From a checkpoint of a small transformer trained on Wikipedia.
Size: 16 layers, width 224, MLP 448 SwiGLU.
Architecture: LayerNorm before each block, no biases in attention or MLP, untied embeddings.
Training: a variant of SOAP for these matrices, 201M tokens, 4310 steps.
Each number is 500 + 25 x the weight over the matrix's rms, rounded and kept within 0 to 999. Layers, rows and columns count from 0. Numbers have three digits each.

# layer 7 MLP up, 448x224, rms 0.0938, rows 134-215, columns 112-167
507520518512474510462481451511481535449502524473540530470503520530472498477485493507519482526473530514492517489499481479495524461503506509494500526508502492489529469496
470526451485486514520496503487458501495539454472540498475474513552524459487507527501474514522495550548477487508528474511477485493502492473486474447498568492497503494529
550490470528515525506486527516538547452485489513485490483482475536514505564488483428506492510510482537507478498479520468521489454497450496474538453486540514474516457498
507479481505469496565464489525534504481496481466480498482490533531510511438493489556504516484480493502531541544518480528515472496469525502458470485538536490499497523531
520522538511503493493499459502511492517476506488541491466505490516502541507495484476501458527494467511526485487492507490532496479462459491489514507470490532471509528493
526491500458440500519431497506519519448474479530477491529483490491472504464487518505558433488492500500551510520515479508503528498511503508481501503437525461507484528493
519531494505495538483502445512469491533545476531513467460497528479469514489505507518460482467509553517503500526544500514474537484483483462507517503535499483489499465478
556453478504497520503549524507474554463516520500506510485552474456490450489506499487541510450489484509472512484482520543488467482547471491522543527515468559474481485526
506490529520490511554532526540509494543526468482469467444487495545487498548492469475559498479513525472506513472517475541505465533519462499482491497513527499527464522519
497491486544473451487488473512478462443488511501471508492476521510488515498549512541503466499513555493475456519507523513530524502491489490525474510496486522484496510497
447473506456504492490508557459477482508520515559546538517485476524492543522536451450474523520527496500471502470512508525510498483480444482490450483498472470526528519492
417538506494486494477523491505489468507468495527482516530510532501469513474533468506502457491467484485507494503483463506521470521443501501525525487513497543495542502514
501458482492508535468511486500479494495494502475445495509486517463488499515513461495488484526459531463513505449496481541440522511499459490490504534468494471501517483504
533503462512494520458508483529517461507499473507530529471462540498476441494509514481492476518492508580517516504467536480516518494512446534486536522515484479501501462475
534513524489499494517533489486528502521521463483509467487522510522482465489479468513519486496492527468515503503474510521504463524508513476459492535528490517484519498500
464466509457497551486521519513478511496467515477498530507540497485532516524524516489478563497471523486508540496450475489538468476468481494475495490493502476492530442493
481479538498507503467533482461477469507501484498472490469490482501510531454508541502485537515501489540512468505502513522456495503485494511516525490489480493489480499520
483493510510503452488496475522508507498513506452501502493556511483521530536506483513511509493471513479511514536515526457468487469508509553533464466470516485460538502514
454455521544517420547473510476484509521538493505582517516420523461483444538514529520536504474492462531526497520538515543548512510457511486518499535491514537479478474535
510508496478502536533491477498512490504548457505468520487490511490476551455495510463497513502523509505508533515474546503469530498477512517527518506475481534542445436446
504484467528547512466517546460475538478519478537516490515525493501480483515559533523486493488506484504460464527530498520530475493525554474514498502458495499483478473547
531501498531508516462522452452517500496558525512436557530485495494515510533479492528517501491488523544522530495453479528518431500468468526524505539501536539561490453470
517479514517516510500513458482514490502537497490513492513517441483489444535483542500490510544535519483527537512463496523495526511482479495509449474526476557470512489484
536506531500502496504502497525506529488498483473536472493507461534513481466493475470475488484540518497513485454456469533524500473506523503518495537493493482509513520453
521479518483474521503490484486495532443561469541458518507494570515456495522480511524484505530519440499489497520516544494518509457515508491430515495518461446517510508488
576489471483454516478487483509542491512547524506488461479495517497490483508529521502495520461514481487442534505513507540485535517514530509468557507482511511512514557503
512526488499502530509499472487454509498513497531505528469542505529479502527497473488483515509491503539493506490497513512504502500501482526514482511517504545502541533485
509489474502510510524482473495493477501516505525535521529478466542484481536499491502516492508501504546523517463481484506486470532440487494531520479474470521513472528501
499477538469507467497472513476493523483523479495486540450535481501505525502535509435504515477526497478522503520509535471497534442525474530522450485544511527534481492509
470530528480482447512463503487494492497495530456517497507502478510481499488504514527482522503471486526492532522496494493485490469475498441548492486466517512472470477516
481474469453503469493497485473501499489536502485520477516499501481538465469477464529524495451541517520468519490514513477515475510498516544487520529540534518485515562549
429501467479513507463472457525517495503503496472485495499522514460477493472472477526485493502503509475512486490494503469509540512493501481490486484546473506556518531485
502491501481528500510511501522446548494521518474486525524502518535530495505472521508490452472482485504488491473517475481490504508502481526495516503500538436448498527528
482472481505516503500494501481504561478530517498493509539511473510473485505502500490499439502473489496541476492533513496511496527467512531496464474485509496493539509541
479507544523546476544481494502524483517471470526487467479506513542444446508444477500493531543531514464501508500525482460482471556505525531478492471511509448495495521526
472520520497501495494502463525485506493451412450491542484502516509505482537505510483517547510466495469484474536485538477487531492471473534574566470467522504538555520546
486499490551513485518479458475503498501500497503470512514489503535492538484494462496499454506503516473509536504502470493502540523511496525478498503484511453469497515498
523476513514514528523509455492512512524467470494505495494508493486508496497470487430507517457503519490480501484511502519468488558489538476485485482503512484494528499505
470496472475501535487500504492556550472543510496519489479470510523469448463471491490496496477549471536490455514472515484526506499512529516495481500532515513476492549508
494465493480509507427466471519458546519484502497497530473525495479496499511483465497501524484502515486505460523514511537539469527465494490516510499463460479490508490523
496463468482490553500486513485473453492512493497491499556511489494510504523475523506515448474504509520484543534527444484466520515496506529473553524529487512472502478507
527488486477524516488517479501503505502526512507484499540493526528493520538495530519505531491464533482535498512504522496475515502519511524479474485514434498506464477484
552489510469516476531523478456521519447506499539506505516505502499524524525515527525499465502508540481536466475466521517522523501472512501478478464544548471507517494511
511496495499470523521488542494519496476475531494530466548487502531517487493510480460513471468486441486516486541484453532539502512505522467484516534498520526530481499501
495497502482470468472483517461510523525529481503539505508467477472520463508531480508516502531509518537446499512481508530473470462494547491545522540516434492501517503494
519492473482487509505509496521476502465531548523526536523504474457444486486560519487461456485490501501519456540477489531502559519530526497483496511563442461487521493489
515527527467501465477517491483472505536511519480432507507510505489524562467490493490532492516482533460525481513491507500494460517463484467504503520516487523519470529544
527528509475502519494499485484514502519488482502519512496515541459466472502470491479495510495495536510483523494511489515493485540541553480500490488546488499485503482514
464500526513542519504513482481470513498477480456481468522487499499481530533542462533540427498530518504489515517470504481485484516471510525533505513513512511484476459532
508547531437493529508515514527455508475530481466518499475472487460510524491489501476508535539445513509472524536522506503519487520518509469480505490550501476501526509512
485471473508494491468496512494575525456509497451505468504504504580518501549502568512497524570577485491505464487513548475506484480463493473483471527514490507483517533517
539508510471504505485504451539514531484502551489490488513500504535496500489530489472537505545511502487505507495498488512446507494517469507518484516475491533507461507463
508522539546493449503476456539480463533520523481509502507534513480521519531554474481530480473439573474479474491539506464463489527481510432497486461483498462502515485523
468492513482493483518478527503495476470526492507486476487491466519501481509521491509486481456492498497561455522511487470448454526497531509472519458500536507509524500490
478510480515529497542492518485542485548509529489494548475555534457518509516519507487492521511490470484511483569506496508511480473533481525500518438504487521488495487473
447523529516495544527477488453505495511449470498477517476512500446464474461458526508447530466532498525482527524472552466489499524533500489492473494498546489497480475503
494510461512529513509548543512474499489489489506482530481513508475488481512524544557445477510517515504491468495496493499526493509458461485503524554505449481495495486541
539556484499513528513569549497475487534495475479541480442502503460481497502480464462513447460461519475515532449493516477492499511527488477506459486480503524500515498496
510525533525494543489516519501561550522480515486494499543476487481463489538474498488470472522519446545473475520477508528499503471501530495524488500554533476515501517498
482463515499502443496517461465513504469547493497495531472482500477520523510504522492506494495470490487541497519461512526488489491488452467473456552525473511415507461507
502517500537500496505532529531502472462535502506475494446513501530483487510483508521490453501464510465461501501446485523514540473457468471478495500531477567561457465481
520507484460485485483470518556474471506507508489514500483482506499500458539511540526516482528516470497514530509488528501476496473525527507484511492494512539508505503500
510509519489493513474542489512481479480435488490529489510510544526483493500496472520476483463548493523459523510467551498522520481484505511514509501528517505479515523526
509513478552475496492515477465446524510492497503534500509469508454518519521440519474530538520507517503490479462537497517538515484488512513481519498518561488504544442442
528497492509466498509551503505506451455541512560499502532463525555478508505463496492518482476509493470485476493512478536504513467527499469489456491470487503510497535511
553510517484491505529484469474460515507543514506494484496492474510479470512440515504504500483553500482535511515481503505485521468485483494511519458459483524518501460488
493494500529501454516492456551494485541501476485548468553550505540480543465519501517514473503484470490509513524504516498477531478475515559491545523483501494515524545476
488523525494487497484503493525513512481509485506501486493479493466507457493494502527477490492505535511431485483482498484501493502501497525470495504499495522513511530509
514473478464494516527506502521523485474531491548507510506469466507484540540496470501480481454480484508548524503506533489510472467503499533496542510484469458478507542510
483466464480485471498522501497521510498471498528531524520495519522506532516514482485468497466475517508443546515481547556513520509523490513504487527497498515492502472475
474498446498502492484562544514528496538485478503527491492485560479509454504469526516471517513506507486502507509478506515528464481479492493460445498491465487547496524519
537470516515524475534482470529517509472529489495510497540458511503502479551443515469505508461529516467503487466487511504523474525521506491497501513472514490508506497511
493522517501532494479487478482498509475501512523486527517511483517505514545513500534470483486520483501458513478463486496531471500506507498532512519496457485498534517511
470523471523515466546501494525518468494474478496504533534490500529480499513467477479472496492489521520499485492472485495530489493473504514515434496494485476470494504497
545457442455446491484498518469520489503514519486493533477500497508483532453514497539485486481491477477485518450550535498535518501495501500456501487540499574482549493514
532460472491480482496499474501509529502469473497503493412475495470486502496479509489493493470507513541468486510493510470480488483510506458488509489503540519493561531470
477466500536446468510480477482541514521516522483478468556494498505505514490534509491529492494526480524461502517524515508434493480516482527534541513467524490507500489485
492524516485502472490497424502509507495495479512455488512554552460556484506499484514495507516541548491513501494493462462505490467527516471457495497503471460498487489506
514472507562483513471473464474527503537514485517534495522533507467488491481464543506547518512542480500534488509498515484480499501521491470490474520504537505514517485495
495497488511515492530530461524486482514473527491491502496469488495500458477512507471540486498512472509503533521503497450514487471457447524499507525493531529423520507503
457513503503492471497468501492481501525520481457523468481526524514453500537514557519506507491486531505486509492502528455475494508497506499456501463501501522534484510494
488528509485513490456508530520546491448521554497493489549546468485516504513474535502490502458479514539513493551494469475519466499491501529474494507532491530486499487478
# layer 7 MLP down (transposed), 448x224, rms 0.0899, rows 134-214, columns 112-167
493470475504504501501471447487483522511539550478492518509495513518526489529500489505491498463480499527525475484474518454502483463499484514528578460482524483530498486518
499459495486525492504500493496520519470463480488482507499484479510468468533505493512489506529493493460514528510497483485529524527518482522501499483516476452481455564514
488506487479478488515488505481497490474478563489502508524504509487482512486496534497498518528449471503473480511480510543528451493497502488535445522490507523416498508491
479522484515475494498499545512466560525454481477457496449489462522484533496511503508495496488463498555490486472539515477529507477514489536519467478494535530542497470520
484470509500491456484522485505476485461558506472473472535485482504486530509520508525473476495534527470532533500499480551483508511509513540531524479495492490478505500507
512506485522546461509461497519540485472492535513498489474482584498518514515485519476507492489507500490506497479516468523523472510528523526497502465500499464478492528500
488508498497512470484484535498496466489472518533473504493473466523544509563519510479461503518463502522495561511544500541487505503503528490487486461519527494502514511533
493482447514502559478543462531532520484476513498461457483520533476501467476487470454524465489466487528521513545517491513508465490517481459499502437537483442503532501511
497487526465503527485522503518459487444475464501485512551470491540491474487513491506425469480510507476459483486493467485532460545502495545532509523469473494539494484520
541504500517521568504523443452517519483500493494537504525526460513507499496495511502526476489504522457494525452536488514470524534516458495501530493484498482515458543504
532478469544516468516528471498506429513496476489472472460478519540538465523476536499509484476531491535479490512529501460484465498541536496500516514525486505454446509455
458510486463476490517506523474542454500534514470510521482437479561494510477487526474525491485543485456497483509582488478491512456487504455523494493501463489541474529474
497466484519531501514502508530504522530508505507480504433475522540507480521511487493470486458519506492509476521501483490535527496496497512524501460519515524462510480472
460519497507474554471492460507505504525470530488481501440462505491456490466501488501484533526552510486489535503461495501483464455518494489530480538495481489558519494487
502488502530495565508485513496572497496526509491496509525488504535466509507490468511489503495506506522499468505529495469517519518506482518506477512479492464472492505440
537526525497508528503515514538512497500502521515492495508521457519477482466506474498525510531501486457520512495428465467511477492502514537491446499447504506513540508466
480552480503532567477496503518499479481508520495484524488495506492519493503519521460486527512531512475495501478521503467520522525508511545487491506499483494506497505498
500467482497535521486445480488534528485494491469519471539440505489447477553496537487512499520521535479469442482519489478538499538483508500517460548485528484501504509465
511458532485506412544543492520502469482543541481523522483467501482489454513460487512479498501504490550468489445588536583487518486478501461519501506498524510444493455516
528525485549466468517545506504560497497474524513519484498517499469522510501514526524475541483500469470499493498491500504481488483456500510471501519494498485504487473513
518486501514485492524494501498500494537519524476486484573469493525538505502528519495525562515489505564451499521529521495468544508476448509448455454512503501495445501457
506499500525476464530544483534540555442505482521482491518525538503527485492504533520486507537535502499447531466559532452508557557472475493540503520438492486470478538480
466441500488527532479515522464464470511497501523518536524511502486492484505483532506520495498565471447525538517553459450513494525485500460494506471517466535543523509493
470553450468502480475516484531523540465508534539515478531544478471496509474504497538518498504498500525527526528466530519503472530477479501530482478492472543508497533476
507456486458460503501514501502489495505517468506522543524490507499500514497487492494529528475552529489520532490567510456503521507494493494474499472498486547492533564472
481495519461525527509468474553519483503492505498493495523526576510504505511516483487526517526445518484516494524502443490515499485519481538484469510462488501486482463502
483502494524503505472478510451489492554466480495497486458485514501527531481457512483477511462516504545513470565520513526455472514512544462489500528501449480494478535504
529499497542487497528481504482529479510514464546513481511496504489522550490525406507551532512472513534481532470528530459482505502495464546537476498455483497481450542461
499518477539534481493500535503538463539505496476474480524527442528518512474510466465487479476511500501530515552503489491504511467454482511503521489518508516477497481525
519503531510516492546464490538517490499535455552524523505525491472523510544532489541520504499475502495503510479478494458543486454494552497511465521493501497500466521491
556502508542486471525509506485516509489501484492465458503476537484496525522496493480535524490482524573552458473515472479521480515483501552530489510488480453505466498494
479477480536464499540498515518493494475512497495483515530490513554455500466503471482512504526486449534531482490508461505502503490490484535498495515496490494578526474522
486507511466512510514504498539509496531493515513522549499509488515486507491523528492505508476532504521542511503481556455492513496520513519455516456504456471523465535476
482533536514517464459497478528495482499506490484513501485483499485509494503498546545512567496481542517484487493472478477456518476522468483488472500464522529487484519487
469481517459495538513504517524470488525493520528540531474481483489524502496488511554537497464508490456505516484500458475507541479451486510461528460519502503506463533491
543533478489473533521513489491500503453507487525498520450428510508487510544495491530544524481494537507459428504530499515506498497495505498482540509532487472482458500453
472498518485529456547500487511472541526527531516523468473494518480491475509457487490519471499474494511507488480505539576472505501484499507493480551465469493522504496539
517505533504476462513508503538494506539463472530529495475509514529513529502482495472511568486529491502464435509495520555509479498479512492485470434545503498524475527486
497515504501476461466482519539464505521466478502535509542500492495510517542508516484459449520493475488468511493472478458455482498496524469548524520495499498465481483521
495511543517503503540492487536546508513522499537525478511519564515537540471531492494522487495447559515509507505498502489524504491501478463459453510497504491494490475509
493474547513514550506508499528506506506505499509537508509517451509484490512483505474538523507522533491478513503504494471480500508490525499485540484490514524529502464492
498520531512490507497475505517488475472511464507524507491507519504517450520494505519468535565530519546491540491530501531497489486502489497509501460494498497554501456534
461506460479528500513487520554508466433470507435476486502503532520505484478491529489497516540503500507492446519492503517521496486493479533537456447484544498548514475521
496532513508546490497525520546504470501492461500489523478483501524509529486508518501463524513526511474508478476459526483473497509490511492458541504459504473473490532484
475514500484529529512473536506490496531516506499492507510487515514509484513480484476492508568465515521545500511461513530464481501510465506497438521509521530524452510485
468520548495518515468541469541521504550510525503442511478496484461500525506514481517489487539523528493475511494470573535456508493488499536478468520491497500467519520500
521552484497465463504528460517513502496494480515507485506482503509529461514545502483480513488518515481498510471479484476553499470458496500530506489510536488488489470501
511475498487520510483487482476482502496436491513481542545492517527526485511517508492440459540516499538496497498492510503485520480487514482508499493494483472488495534548
487526485517513487503470495486466491496482482510521488514477478504497510507523492483530480533455571514454533514454491453472468492494491469518522510509515488540499490498
512507487470457500525480533527518490523471443525492470508591514492505510494490466500516498517485457509509445533495515488529490484537457519517498499547482466494490487482
486494508504555574513469484519500553487503512501502458518528497480484489484448495489518465469519490492515460506471506482500488499536466527501550515512534489531514534511
495471470482495488487475504453476522552499508517497492511467513514540526539454548516481539495506525448501541460530510512486451477491498490475518499516490466505453463506
517493519452476517474517515507512503556491523511465478437491541495505530528494522464444462537485485483463526464503463530516548442526489477490442510496454506498519555504
518535513480507462484488462519502492500493491497509509525486508515490485493518459514517446524493456479512538524448477473473458518520511480529443466524468459476490502476
494506465517468520479529513514561458472477500530501502491495502496510452472512505502557492516524506530488506498452482507480491478522504491464517497495486529497479478481
539514519480521498499501498503485505466494482493527459521476497436511498551503548518490524509533478473473482493484502488502477480502534549529435466559495533478482499505
546502533480484473489451497461465520513530502489501509545475493438452496503491515458514492498497453480484502475504469515491482518510566512471456423452508464543545546486
493457507535515544495517500494473502511507482468520508507515519549492528494472496530467548501513483477532508543520517489541517522474497492499570537502488482503466537584
471470549485506555504498502484560498483495497498495475501482504495521482492473497546512492500463548471481521505490508480523487517524467534539509475480506494518527468493
512516523485522585514468529501523510504484536486503501531500479532526535504509489482545519503514497514486501491552525439483465517509482491511515474515513499529488541526
500491485515532452542497498541485503513467495502494511487480516481481503475518476475553530547494497516554425501452491576541498515488504515490478547497505503452526480472
501481495491519514490481501505501482506523464479537529472507518489507468519508500515493484504510462516509520502458499496516510466522494477472531498509496486475513476490
513510491522501526493488538509480505500510495527456454481487507475529490496511520473504463455521497487535447513520508515501523491494492473511507469470506525521491509488
522483546507492478511500491496495490492559503511528485527506500469477452435497527522494523509499530479497504503530580492545517489481501521486461522495507442455523526479
521462448487522488487501515515482491514515538504441505491529522511458551506472429553478487539491476507512486445496533510548559498536524470490503480505509505506490496501
497530488557486457507495459518530492528447516452464505540503478463501530509522520457503501520539497489514460512496523515547509508500548518531449523567513481496485507537
508519504476479471486503485517516504469528529520499503530490461521520476516494514488519461514474501447506492501486488481481474506506487565497452493441501467524499505550
465525538482519514464473472513488550479500517527493506486487477494527492538443526518524475488460487479491458527484512521473469500547492509535459502489508480518498492500
486485488553528486486491512505538483464525506506470545489465524516482478476522508495530469484465510535475488495466488471491483522476477504570480489473472519502508485477
552512466522442503521503457426528481492510477514476469461495479503463495480500528493502510481500485483497487505485460496518521502480489518511492502518501489526479509504
504511475495488484477467487491487510479535528504516482498530546512522480481516479470510491508489484540461538513466502510521470515468514450521444484481490465523511501527
547508491454512526504534484500477476505546532475543492530483506490521480549485524528524520502498526490487518489551445501493474502493502501509547487540477532511473484513
542492489467487498520492505483502490559505508465500496470461492481524486469567484521478526468541512527472480513530476490505478480529513508472467483459473541533526504520
510523501488501493499552495490488518466535503498486495543518519482486515518509484512490457492453498509448472504513484481507479510535516474502476495480486513499496516456
507516512521512486481494479503521494481529517506522480495455520491461504483486479485500519482498529464494514482546478468541506505491551449469503526498493496472516500481
495459488465519461479492488494503483503518518474519492490499509489499550515519501495512474512534471521525524516514490487506525501489512523453505482516522492522474492482
465502510504515472492509494500530485528546489505506526503497482500518466524484482500487505499467541512462458469463516515507453498492506431514501538529501500404551472485
522512502492527508515467544493475482524482536472523431502509458490474551498500468513547514508488509519482499524448524510509570489489498504527517497496492501475502492457
482471471552477423494508505468480523484514521465498497518521513472515524490522555517430510510489537505486463545491519515506495519484484492473482500506475414481488497511
497494476550508483538515489463509488495491529520458466518451550484500519527459498487507469476500510520471490479471476553520503473502469506491481509503468481493469505486
528486486446503509545479458497494513510492515504514479503517468491498499472493488487466494507466466478517442485487458491535509498534485521525538498479523482521483514494
# layer 7 MLP gate, 448x224, rms 0.0954, rows 135-215, columns 112-167
471488531480510476526520510528488458488456481470533468510464502514477494503567524508478513472443469548529511489481541511427558483527491497520491487471463495482494476472
474482434531502494491483495529505477494531466499509470467490507499456519518509511510509519487498494524456502483512507466443497504489512534450483494498498473466506491487
587495515542509485487519487498486492487500552534507498504477529463470489533510487475496497483505455453520501543544478489500514503483505468524491517483482550515517483529
512506485516415479480539545494475502479518501520510513507451535524514483504506468495481474523473482495516536484508499503500518509493481571510468504453515493514521474539
511520480464470508476493510545521524482474471486509489473575510450503486496480520508522522506497486512481565482556490484499520450499540527542506496487497496489462542510
506462498471469475495509493518515474475523511488488509522485510522516501520530520507482482464509503572517507486467494487504523511494532515493496527507494496562493475503
506507460510501502499526496504493476518541538495482483521476482495462499507513504516513531476514520508511519545531520516497486489500500542552512466540510464515491461506
470532464504502501528515421500466519526468479541490494488529507513530493564484480508485463494573500500481485507509464468514499477458497494495441507483525523506492515520
460512515485476511476489512482467512511552504473528441503523513518472490483522504447524478496470489494452470489525515494418498537483527488538508502490484464476511495549
483477517477531481517470503519488489528548481488487495505484538482511483481515526516479501512537523527502533482495477471488472467519540503512518495508521514447537549496
517441508506534484512505490494505535506494477517515491541491522466524472513445475510504497500484483514510477509478506481523481487501510514488535487501510476492488438492
511530470461460488506516487484485484499499524506467517486481539472496451532522473493499530485493475446485494507546505473533516505525500527488497459536511485482532523500
499482486457459510500498512533517462514513481505526465522496483489510474525497526513480482493507500503527516501533483510498515518503479507498493501577517475497473482448
501479497509497474542443452546496492449492482521491470492472524514527482549468528520519506500479527453505530489478496466526494485507522508536492501515451512506469486474
520498455504544549515527514469562459498503561490518540505492490492516467511503516496502471468492471525532513498527505535520507539532471490474520506524501506487486480467
462489486490491479495546505466473481515478504506464476503461537507487501475487514523534511492501508542528462475496517485513470511507500500521502451483531470557437454504
536506482514477485522473486429505483486543493526495503553475497490506488475487518556515501524532515541534511506469467483498486441441502514514533491497506524538505448515
485456472522492398478540517484512503506530514496512509546465524510521439532514476535516544518502466570471488475559524539493521474511526472543488515531536542499515483517
499510498468476478527518504529487520506467487510481477484529509512492460497507501509511459502528470483525486479478462513470482465526485495496490498502514487509509497486
503537525507541480518540534531493431521491448521523505519515461482511482545488516507541491488501516500528510516554475455485452497485498500491528484521466487493471529478
493490524469475501490502514520493477543478479473509469483484474492460470472537466496521511465490491512493463479485479510538525497487505508490523507479468517484511462499
524509526497516464495463489527567482526487537455501498492521483468497482552514484512547472469518520459498497511551491499488494507516496521482522509485532525518490524493
509485515493488510537463489505471485485498476482478453472505443495539519487537520483471534480488510500463526470521504439498510516490533471511478543473527433494467515505
493534490469511477501468494478476537482470474461564520493491490476520480501540471471520515483531509505464504442503502503512511563438492472499542536477496520525511515560
490471548483480526477475490550485514463502488460467555531474507459473523498544506512490457494490484499516493453510496471509455471514471498453494500473510463509517479470
537517504523490477517489489514471480487462525514506473502505514513432466505483522502541502525527517520494506466505479502522504500487497498506485507493524533519520504459
491512566490507509491529509491530501501504554528533469485516461465475496505519487515467527548490478493523538525503492514491509460503527482472509538493515502455493507518
462521505537524491493532513489496521503476514532547511522469527489513524512530562478451556517505534508494515496504547503503477497470489515504493530514536474506494468478
543505492463479483509552516496488506524501501534539510497458517528513493477504486485535504499544534477506445474519509528477516490466541497448471499508530518508481523494
542473522492497444550481515461471498526483487513491484511475513535491463505497514494491506491486520512492495466525511506540499490469470481525527514487522435536487473509
558499501523523487503455475512524531510522480535531513535478520512553496550530496495511470514519507469481492518484522444500519491487520470509502490497521568479452518521
524483516518493489510527454499470491495512515532489510493519507500486464491495495503511500495495504503493526501460478468514520491491501486487490514507494498482481515520
495476457514486524495471475520542546496515498536493476490511482473478530506525471464506508489485522480499461496515521459489520476477522467476473465500533502509515482502
473501513488534524510498482532496501474480525503555501475450517512463524529506541534433516491513503513491535551528464479519499554484518515516520480513508515546457485453
451474545495511512512506526483503524427484443484502517565508487471503481530534495467476527481494480496484522527511499492502536459524476463553550476458505487512494498468
462494517500545489512519491476493518496495490496493538501484523495490532475506496518484496476529458514528485485517492486517502509528501530474485477483526444472493487533
520540516527529474521512555541496481473474486478535480526444515518511533498506489478461524499470505544475555522559513497432523505503475487493493510519516507474505506482
505465516493476474467516522475507496458519474483470504504488512510522532487524487522519554471509530517499475512491516500553485459528524510454481490511477528533505475479
509525486463539461532501504523517514507485531480485495549504483489515491504531506426543488500449514520461444493511515452502493474522488509489535540516480520492538529539
499521429505526491528510560521542525524449474490489506489475503505457526493482489472494503541495485467481484502528523514522517474511490498491486466485522506494527491507
509546442530541528531517507490553510497508476530527474480523479485499519541482485490493485484492492550498513528568528440497486530512524563518442489528494518528520508524
476534534453514455534479497509455550494529493523515549530503492493496483532564534533524539519513511461483449549533479487454452457486491510523487533500435502493450507504
478514454507494559553464485538495507489526499505515543550473499473474491505487517520488489522481517499499500446514434455504485510478482450537495509478483495502464466527
515454552480485518522534498501505472487519511544458517450453528499499509460532499526479465518495472587501506517506527514515518513468518476517473507517496494491489525531
503469469514485487531499515539502521483523503529522528518533521495492500513501518483525476465488498539486491556503490495523539512477516484481491502522489511456471467497
538495450505477507513533510506511525507504501506497510503475525507490482501550540511481503498492517522478566504488463544531492480491453545506484505487509506500496493514
471501484517521483497486499501489536523531460477505502532550520510442483492502483483450559527486515540529472498493463458517529507488525456524490474500466472457501512505
483498526511542509497528470496498524504538482459551522504515462507510494497495520479491572526559495514454494510530472504452520476515491472463498529506484557456519520488
461514512470501570476563492504483525487482497484536495471465478503567475499470516496487515493480506504510578504497466502505469497473496511543450490502477516468505531488
470489514478542493506504511497532531515529510474499499532536481509540546512534519506496514540493471505522529507521445449532474492520516468516513514511507523476488492474
493553490458495502475504495532479506463525517493496508534520491476499499489452475541471495523543502460526499485501497460487478545511530457497483466487527514530495503492
489536520516519490513485466503517526564561456504473499507527489467489492482532460502485495504521532521489497512522460477484462507492535458508488491495529507505460496529
532553518502512490540496461482521529468551500495495531460503505494481477505470494477502442509525465498511485465539492427499473501484501487481482503481464472507472468521
511478528505500555485498520497535471463536476552479499462492501470494469498455552477543528499496534521489460474524507507504512514470505462498491529540471490505489473544
480472524458489526464471510523537495509473515534498507528546487492545512467520461497467514464491503549517524453573514471527521471528516502515541503530475499510543444501
479540503525563520490508484543475496529459471519496549527513519492476514480504516513483479490525499531514484514470484463475511484479503491515520504526478514478471499453
520458499493497478504543464466511532524504503457503495494483497525517484537466453490475487536530491454499503521515508477487514483483480512505489496540466484516458475472
494495508518493538447519460491546522504524501511529508508514537521526519505502486504483519444453512503438504488529507472441497504544500481482548474502476514519528510532
485534478468536585510513539542522509495478534465485465487481473490481495515497538456516472483536467523511475470540481491512486553506480487500568475504517468557501489502
482464476543493473497495516536513491498501553499488502484541504522497543488536527541499482489488496517529511511511502499483446529485509526492551442508469504584468483496
486510497492497529527505529523502506491509540472497527499462518526480515498515503521493404509524446437499502494497475519485508508496498509531503483500499471470490536484
497448499542543578515541506520499528539482443563525501529508499523543474491526509493475497511526513487483503503490506483488527487498509497507530501515472487501440550519
507509504495483531497499514472488524534543523481509450499488513486515487497472505511516479522507509520529497507497480467463510472486482481509445486481487538487484520490
496514506527515509467486482469485527482524526505487553537543498463435480514476505515533503524509513478538529471524445517517510511491501472505527485515479506463459484457
499485530522445506459531521543523469491470520547505532482512498480483462422490525493475513492498475515519492481533477471487497529461534443534531488488464534525548487487
518517507507468508505476504514489493525502519519516492547457502497532491529488506496516493472524495475509520521529508509468521507491481594524509498525546481519481506511
507527519488503471462512520527506492503487492493482506518484505493515492469514507532527505486494524526446510464482489500470523503500519506499491505483510520522534485534
540474503520517508469486502466495410549565536523478483479468462501460512540459505469496527481527478485494504477518500484482486502502450527486462473459535515502504480460
548536493528503494512531462512564485493507444501520495536497519500460507486516509505474543469502483491566520502532485501522464507491471511545490504542509502513497470509
512530451492543502508481527489524500512515492555451494536526468526515510485489483494558548545454475513534509481550514492498556512508518501522525506529522477438440426497
506500484441532501494488487463513515512486510498543526504456506514524457474505498534479503492548494508478539506560494490527474512505509514509510442508531511490500498463
492505547500514499544493475482521504585525506468489483516459521547494506500496515458478477485516522514462457504512511443484496479468507478552497492488452494504484493519
481514478524514486509495513526537502491470498495492498517506464534461559510485469477506501468528497501483494500538488520545509465520513508514495482483526501495496489493
471513521482510508491506521535489490507480469523516515502477520525538502545488484524510452521490475521506480493496476488458498502492541530540484530519507493503489543511
479500500523465470513510522489508488517512458509492507555506508561488494477498459510464522507517516513520509483485514497462505480538517509501456506493493482534515537467
513459488475503523472512520476515557505506487528476464457481554511507532478497536480507490482489475515498522459504484481482494474535494487515514486488480456524494524502
464537470511459527499502522470458542541512449501485513458507526485509504476482575513526513497482537488484516475477554479540477537429483500469525476486516499500508491457
526486507539499527493535476511480511497512520509546515523516551497505467492514491476484496531516519478456507499499472492502507513518535487521506480492469489496530499513
475481493519476479484520456530500483500524532534534490521440472427472486455464480497519521556497474524567485517544496478449484473493516567474486531471479494477520466524
447496507534503487528499499563513488494488536534510500508482454505522506491476482509469569483523457488516514510496507501511505482487485508535488517503508522523510512483
485495478477492512504459480481530467505533506492491494481560485474472507536511521466537511481509476510515490507505498503450476474518543512478528503480526533473523448477